{"n_head": 2, "d_mlp": 512, "vocab_size": 1325, "attn_scale": 0.125, "parallel_block": false, "schedule": "wsd", "decay_fraction": 0.797, "final_lr_fraction": 0.0, "seq_len": 1024, "train_tokens": 254200000, "dataset": "wikipedia_en"}
Each number is 128 + 32 x the weight over its row's rms, rounded and kept within 0 to 255. Layers, rows and columns count from 0. Numbers have three digits each. The size before them is the row's rms in percent of the matrix's.

# layer 18 MLP down (transposed), 512x128, rms 0.0463, rows 321-370, columns 64-127
104:177163132097133118140148144074144123101129118147147213166118156143155143092141121105119115154171131097177102113080171097173136102068061165077203113118182143118129105126077157101068151165090163
098:086095186152126043148151116184162157165085138113107130144121138144119140114157133142093132107169088124167120139129059215102154129092183155098086119098114127134116111104134139086148147111182167
095:136139075112116112127161184097126088098158068098197124132091164155111160133113080076141112149150147104121108134049175137140182109120134129039145126181129130139063076153168166092141166165141153
101:151092125136130165151124109070084172159207081139096147142146097140096079188066141158151117123067102168142148092166114173116115132146093200174084082100098114102112127098142147113156181082145107
095:138056098135170113125123141086048129103112076080099139143138112124170125131112205158141132063154074145160145112139128159071138128143156149155141161125142124082138179142134180135140174115165093
092:121101078156153161112100129225162089117125127136124211110114096081079131165057184120126105112118099131102158134099150148170141178168124176135097145124112140089131106127136102151114139139186156
093:126055114120129152096153144139124161118097137163160117124090102137165051134074101126096063190138097097095142133190115141149107166145110179164176095113192111118149123070152151145133149168123141
103:176135109215077128126028113175086119120146134118113100056106073121079161120151069171184123121115134141154167110148147093175129162101163134079108101129102183165065151128102132144104126097146149
099:042022196136136136160121110162074132175171130155146124160092119165127081099133168161180201127166153129149095116150134164169150132087115122083162137174128115133121145162137080122121177167158095
109:114090116128116126110112155109048131176136103159144138126113102160151105171124129162157187060096122148085149141162108094132135189122169122136114146174114134157127096167056106158132155131185152
097:078031113193136152167130121155118081141128099093117169157142079079160139116163073153099124128139137116091096145106121142130152091090162145091138087114206141096183143127120106129112179159161127
099:097100147098121137171180093149130163201127097074157142124113156124136142086075148124187175153083080156140128085107095150094127118097120078113065076166091181117071134146131120077105094102147137
087:125094107084129143113168109096170137114127134172073126110128115164118208081212158164143099113068191179160155192138128072120148097091131149135087141132091183135149112107151148104138131178117117
094:178090070141154165116085117163146124128141098071084105119129175131139128181144207121144121098076126166159134082085130140129093113149105096153029068135172145066158165112114124157144154144098168
101:167157169190113090145115212177109108122117096103075130139135149142091122157144163061091064104127158155139102153152172125182128119133094113176151093172115095136131076127105093163130117158114149
109:135127076084115150181116131076111118089113145111114101127102152139145127157090143143095074121103155192103152139130145081079197093113123154116179159104152138094140146197159143100147177137116143
112:113120133080096063120113143173118161186192124183130153094105113172131089175134132121152134135131075120130146184146146124097117196143083101122148148066114156097173137150109117124095177079109119
102:094085120133151225089168164153114176150216168154100141098109143108129142164147104116070176146152129141130151097068113116146090093126156084085089104142156104171132068125125154098165081141105142
106:076075161134118152077092049103153154092143090126141125047110138109096116122134159142115104136110105110099160134074129074126145113134116092177138176170170127182136155118082126172141099128134145
097:181094152072170135130123148149125094124150139113162129124163143110081107105145116148153145147135079110130176136153115120120082158145148119120115110190194111087137150108079154147092162194106092
099:146088085113184161124090164124145149102137175125158141153088138143127134126097115190135111175175128119099092126198146196065080165068101117100147126094107174131148089092124132188112144105132109
090:098101129094154142121100096114080127116138108131144115136082159128106151073137122168131152169086106127154034063209147124145133153125154133096092172097100173133092163172152066113141100142174127
103:118089141108110126103135092122125177163154100143188127091080112115167061156114141116122125120093123100127079128167121054172143142115087124114178141165149093133127169085133157099125121067147167
107:089166182133147141137168095110133131125127114150109110122063136115210183145138116077112135145152132125182107106174107116097164112094093134148121132049117202128135157118147108151092103165063178
103:096087163188092153086197155111171130184120112152110153166104087143165123126165078134136097129102058180116148147126110103110131105147100188103128141159091181101163132160194101073151109164118083
101:085111156116113122105088133136108111155105135159141177125159165100116148177147082122098135122166107097180155100202131090130117121200133096098121145134163054143103106158077094182162089146100170
101:115043104121149072132165123164097110104052093118133102041113144078101129088162165109131116087148093104093122130184131158154102154173100134141165144187095120163095111140100144140128075107084119
105:166136097153139099135134137119142150128152143094166102153150175138189131126099045127160112127101211107095119179121134112136131077139158094101174170124142167182127127164178097139165158062086142
112:176117175139046124107073163138105110134144152171131122115110070089114116168140063133139106183116159136152147137049151156049110158118146134147084187128163155114116166187105118189183121148144097
100:168180114144096108094080075127157170102150109156160085118147072190177109152129150151175135170112154121148094120083102178115102132120102038117099065101147139081132147135167192172136157124108190
103:150095082129115186117109105150125155162212138098155126149152186123189087154201097145160102128107122078134175090125140138146093163112085144102135118149132082102151211164115117131034111158157126
107:100132056118138166085108168149107132159135110158161099136069110138135124144170138111124143110154090137071148128112168125157057112110181168086119197122062088115101192112053141136078107129167192
097:142149152118092130132103129119139121144120122079144112092130125160107124189146134098111189149065124155107120137141132108146123143126163124121123114168071133186055162092082073098127081129180135
092:055130121139165134113132170101157138135087168120138149115111165140156071163118101138178068095198101152150072127094079117080116139145108142148176159132153110106141132163157140116109157140110126
109:128136140139140167109113149074079105127095141219094167130162099117105172096169151143149200121110088160202104111122184105095124142118144129148104125146125095177123097190084157117105100125090087
099:101185058164144112127120138101160172172161170118109160082144114109113154133141128135148104132112169130149107133116123150130119112185085159117121179165098133149095167094111155124209126144136106
101:107102142096165136108120109149154146191165120159125146184157166172128144148189127104110071128152101072164094090153112137114164157083048162151141088127139120102071130200125120107143167108089092
106:108167182157149157129107145096109152123083137193230108125118153131099122105110083081100131092129110154127136153122160170075105057109110167157108195156139145115177098145127133137084133171092110
091:159098110078175110171125152125133098123035113164135171141083122132172162130104150066063127132172103175115130139095105110097092170121168159113177142109151104114149137164099104126100165110120197
099:099073158175072103147181078122144167119096112108154116138133163145128157142098150169153091164060156100152116094127137078182138096181184074128136122124127214061084126142137072161144130120142137
102:108124136184126119154134153120057147085103183145143118105090097119138093110157126124157110092153077115061092157193120132117205116115107113123153157109142119163149129112115182126103200078049143
101:082096136147132119155227147093114113076169144110164140118103040085106191135149089144104150136170147148097159090167169137105163102106106177080135173155166103123159121158127152104150137129146131
098:107109132185114083057160083172139150145176134132134084044078094135107111129155087154086160147141127124097124152255110174128161113147148135099168144078136127134106136090078103097130114113146110
093:155111116095124078051092118175109125125154150102133161123151123126133156159151122067109095064121126190180185125128112087096126118127104171143084168091143081129111097082149134197116155200095115
110:110139160170146071119120068071117143113141129100084132057170153110153157118161135119143115135118122180074071083151130093142098125157057179070125155091128119102126151103116112111176133111170099
107:120128162135123195128078139109077114125109149156106115185169151092066163148097141073157155104158116107149102118145131190093148067128145105098131116146147119074092124106184143142098100218149142
106:107211158142083097102144083070083150166154139131141136149192092176078167158110106111091133102120066155160149115092120136108113103148132131115115106159155117177125140115061129145105096152085163
097:113205101126138144176109117165171149144127071173163126093133118081198140084077133122134077169144125158158104147128126078142117062171141129221123105159119158146115111057129095133134121123094135
105:086117086074116091149074061166138093104145181178140097114105142129145100113143110161109112162154129159114108061124153098121120179104167125127141157175107078114159166117085082123089142186090166
109:132140119138117150167116036144151171091138105145190094134133069171113125161122127090123174165125129170123171056105158209115110101047142111103122128123094150084115156099160164117117087118138104
# layer 18 MLP up, 512x128, rms 0.169, rows 322-371, columns 64-127
099:098133105186071083111107123175124163071172102136137167140148131205125094125194096165142130152184101112094150145159159105155100119084133188069109137075066119183106140141118131106136146126092137
102:078139130186081133126120161113102172099154160128128134155117129079129102114168097069128143160135101152100099094127097105151167119145063160091183136101186142127067121127211181183085081095201125
099:100159072158135114144074133150138160147147102200181094130105133082132117101124100115111107130174139107106106082190165110070174125111155091130138101108118123133103120141096120129058073103120125
099:076067104054142114123088125157166140141105180188156112135124138178133110139145080109140145142120103076111100110173112163175088123167079102106157082177115184163077092087097132125122171067103119
096:102140146108164107122130120112152084162114102180129160199136104113158161168150117137137132151132147210113066100084152107094128093136129103138146096159110102103125144085065187173055100122137084
097:146116143124105125147105134170183051184125100115145118072102142114146140162138183116173148073129171174086138197093167172116148143097150138071103122128109112141103155177096168172141077089161107
098:118126062089136115173133133134165105095077145097118132120139152107122189156151162139108153164096150116114120118084157172109080087137136080152073137108160127043149129081145197198134129131091125
096:158114091162156179126142140063102145092062150115158148155154131135151227118116128041062121148093129098132188140103096145157114106134144170202146135062130141116147174102145137134137096096131152
100:169142142102098182090114129100170144112158085151138134102160101175112120120127143144149152174146217099086171122119129159129073138120077114055117128069126134189085155135149159164153145104197140
089:155135183095117117100164127091133121088121174148144114140054133186088090053149106130129146101132096138162098100125117099097133191143064128116097119146153114118146100158124135135172134070109084
103:177163088120135158102069140097104078151127086178142118138118125106066173070117162107108145089040180114073123091108135181138136103121088134130120138073162154143159154143091198163118160120126068
095:215083160137105124130090155127087134145107132160136101146109144153106093151074082116126100165112092178106042084139190144133191147141156111114181100117050155109115160152118131139135118103136178
102:098104087155094067107181160129185137121135099130184143160112184030128112104102150138141098124097107118129114144160177143150164106143179112076169120172142056183148144154141131151095141116156131
098:122152200131157062154136116123173137160134157090163165149144165115123147065078113085178116169099097131118130122141090112132153049182096162082145169145089131076153169132087175141063103108146129
112:113128113088125153173134181087125101153158130104120079137107148152137130194047158098155062162091169127136068083109108161091170122197196085112071110076116159140172126093119138109133112099128093
103:169128135127110130062144158136161134124148122109081134112128163168148144128127152124170137176135103092087163072140137101099152100162125091145133105081145097116124085153064117086172127048146132
103:168076180156191113093206135151189156161187107131122116105187079138158117106164096126144143149126093142119112175044101158118078134146094166114195114091146178120121166128096165093122121143129123
103:141155071118122134185131163110139126154181151172155118125138167131109163132125119105126131116135106144126118173050096075113110197103141139080109112101082096104175100134112149142130114131158048
093:170137144120146113123150096097130118103140067099085113155159138189162153188159124193104100133089176108075161091144137163120145136095118150136143139172154079161119094149176124092105141154142138
102:154153118113159137135126123170102094146080097137175154147125151136154179188149122127170109065158139084167185144094102056150124136162112120095058119136148136177123174131128084135122087123194116
094:145121122126112116169177107178188114170116093149106166087096142094185154129170118206189070095181128175109131090149088061110149150134060146107085105113176179153146198123137077102098098130165137
101:126128169099139122113164113093138168167190100138103122195157162142152127217130080159112160130106152102097106128168136138127171140118176104112126148084142067139192143138124131096172120130135122
109:183104137174109106168098135165132079125135159140103112111205112119122167155093140107160122130083051115139155087125094072121148166161168122121122118112088170155154127111108104140149057144136118
106:096168137152102134125122133136137125145176139182103085180072128146105174164104139155136160116113085163106048171126135089110164122163130073109118086097083143126122133098136144115146114120086144
102:148152166126133104165115164062104142118091129122117137163110147082107106144133146136123170132150067195165164131038129070141162081044153112131098101113154168107130156124058183150138131108099117
104:097119127064152144042103121069117166150092121126174169122144123096100121172099097172097136122124132040128198167148166152123065177149139151134147070082155119176148142179118132146166139072131082
109:138089094075125103165120076173138152111155165095116125174140135195132128137128173148109098147129121105100121096123083152124074134163091118118133136072115130120189127139090133150177164048072100
100:178155109144163126132132143108178099105152123139073108149096149093135115133155149130162051139088106130120124097165096088086129144162112177198126136114155110130126158118101092139119147128159144
109:150095116124191147113149090071196107085113134185127134131134067138184117139144095095098159152152161113105131132162082130125146167146115140144104150108106113128157138162083146138116123117160138
095:107104110154125093135131155065144116124093132153112137072108072130054143070064170106090136105097092164100108144138128092107230110114142136100130132109179156182092076079116170123194154096111134
100:113138125112103075057135126112092167105127165133168141174168134135152118105134117141083184096172134126164103114094140131107150150113149174123133109088155152144124157150118084167121130104066136
094:153086072136153142135154151188185061189111091133091097155095109073146125117108094143115079139114126112118119120215102087113114101157102118112132121132166138103139133109088199115162138122094135
092:155137159142169093110082120141116166063097126084192132104144111152119096085109164071172168132136153082118151109125124138161079101193122105080068128111104100153143153133124063102096125120101111
103:174070082139109132123056156176135137113111155136137162153119118090115149087136127159178159085067159117097115166106179169128082088193166149123091137069166171062141102157148150118126111121101155
099:118163106125169126126109123071134076169156091088132116113079165137187211110163116098131157132105145140164087128123095071135144115179134179109139090112181148055144080140123148107092113139141195
096:134145083117110142098175111115105142087197086090132174134074096131181064157049156136135158079141156145092154148120116137125070104133151151146086123142143084107170150126117132080119139078192127
104:082108201140219078129082112162090137135094185148151105183112155091103148137112092147128119204150137154121130083088121105100138189112089151174114129079157079158110113120119118100120112128147173
095:091125108196071173114169139188106144108133130095130033127146107157109158112135074138183098166181114115110070130162156095109112095135131120173140100117149127154175163102118112152150130100155089
096:107136173135143116131149168086094147152106150132132110080100092111142090094146095039165168156124181106146161124134123131085115106071124192144097085095185082139154150120131145080065128112124131
100:090081153164175182108081161206147154149187133148168163139127095117099186140119128104119091127111110103142097156165138152193103117161192098132091155097150178163094129049132062116116132111123107
097:135112118113142050131084137217176128147131178140084113126150155097120146094156155071145144104141127135158070107124096134140061141117025092120081089136114128124147145106113135113122075072166104
089:146111127103202131116129146091081091119097116099148129162176133112153141101131135142120091116093150122140079104133142144080090084166090164139090144146140137154171178145167136150154127112140165
099:128086112181144107167171097063088164134109114108144076124075171113132122138082145154134132165147106119077111156138175160129165111136146145151123067139093103169148188089122113121121174157134141
102:144081124107142091100104140111162132178100205090114143205084084148164125098182097129135132162190166126093135105125155175113167098121147082117051053174136139119137137144143098077079135132101178
103:135132133113129095083036113119144112122206124151162096071114174133103144134087118120156102141137175103132154096157097110119132117142134029157110136159092134144127147133144118132077164164153157
104:134245087130173074112168165096175119140198090095125100121113178115137141117105163091130157169099187125149129100150025133065100085155090114146114108100140142110081116124160172158084121152149117
105:146107145090157089191085192150191149180151121083128119152168128088139125164084103178139103189146113107093093161112148055167106079135130151134143159118138116164112157147086123169096145152135131
101:161153135148116106111100118140174110131103175128138109106117187121104153072119076159180142134143176194119129128153155164131166121120136136093152154077097155037146191136119128138094119073164077
102:154149197128054147159150153175128137177120096133168084134138138120091094152155120088166119139144098133094212061151088086127127114076135167128099128101161103152151105101127130101109144080164143
101:109087126062069160098102148139103103155149101118100132067106075099120096144150126203137099150120131076122136074151117124175092118128204165180095108143148195143142133107111109108129139184122025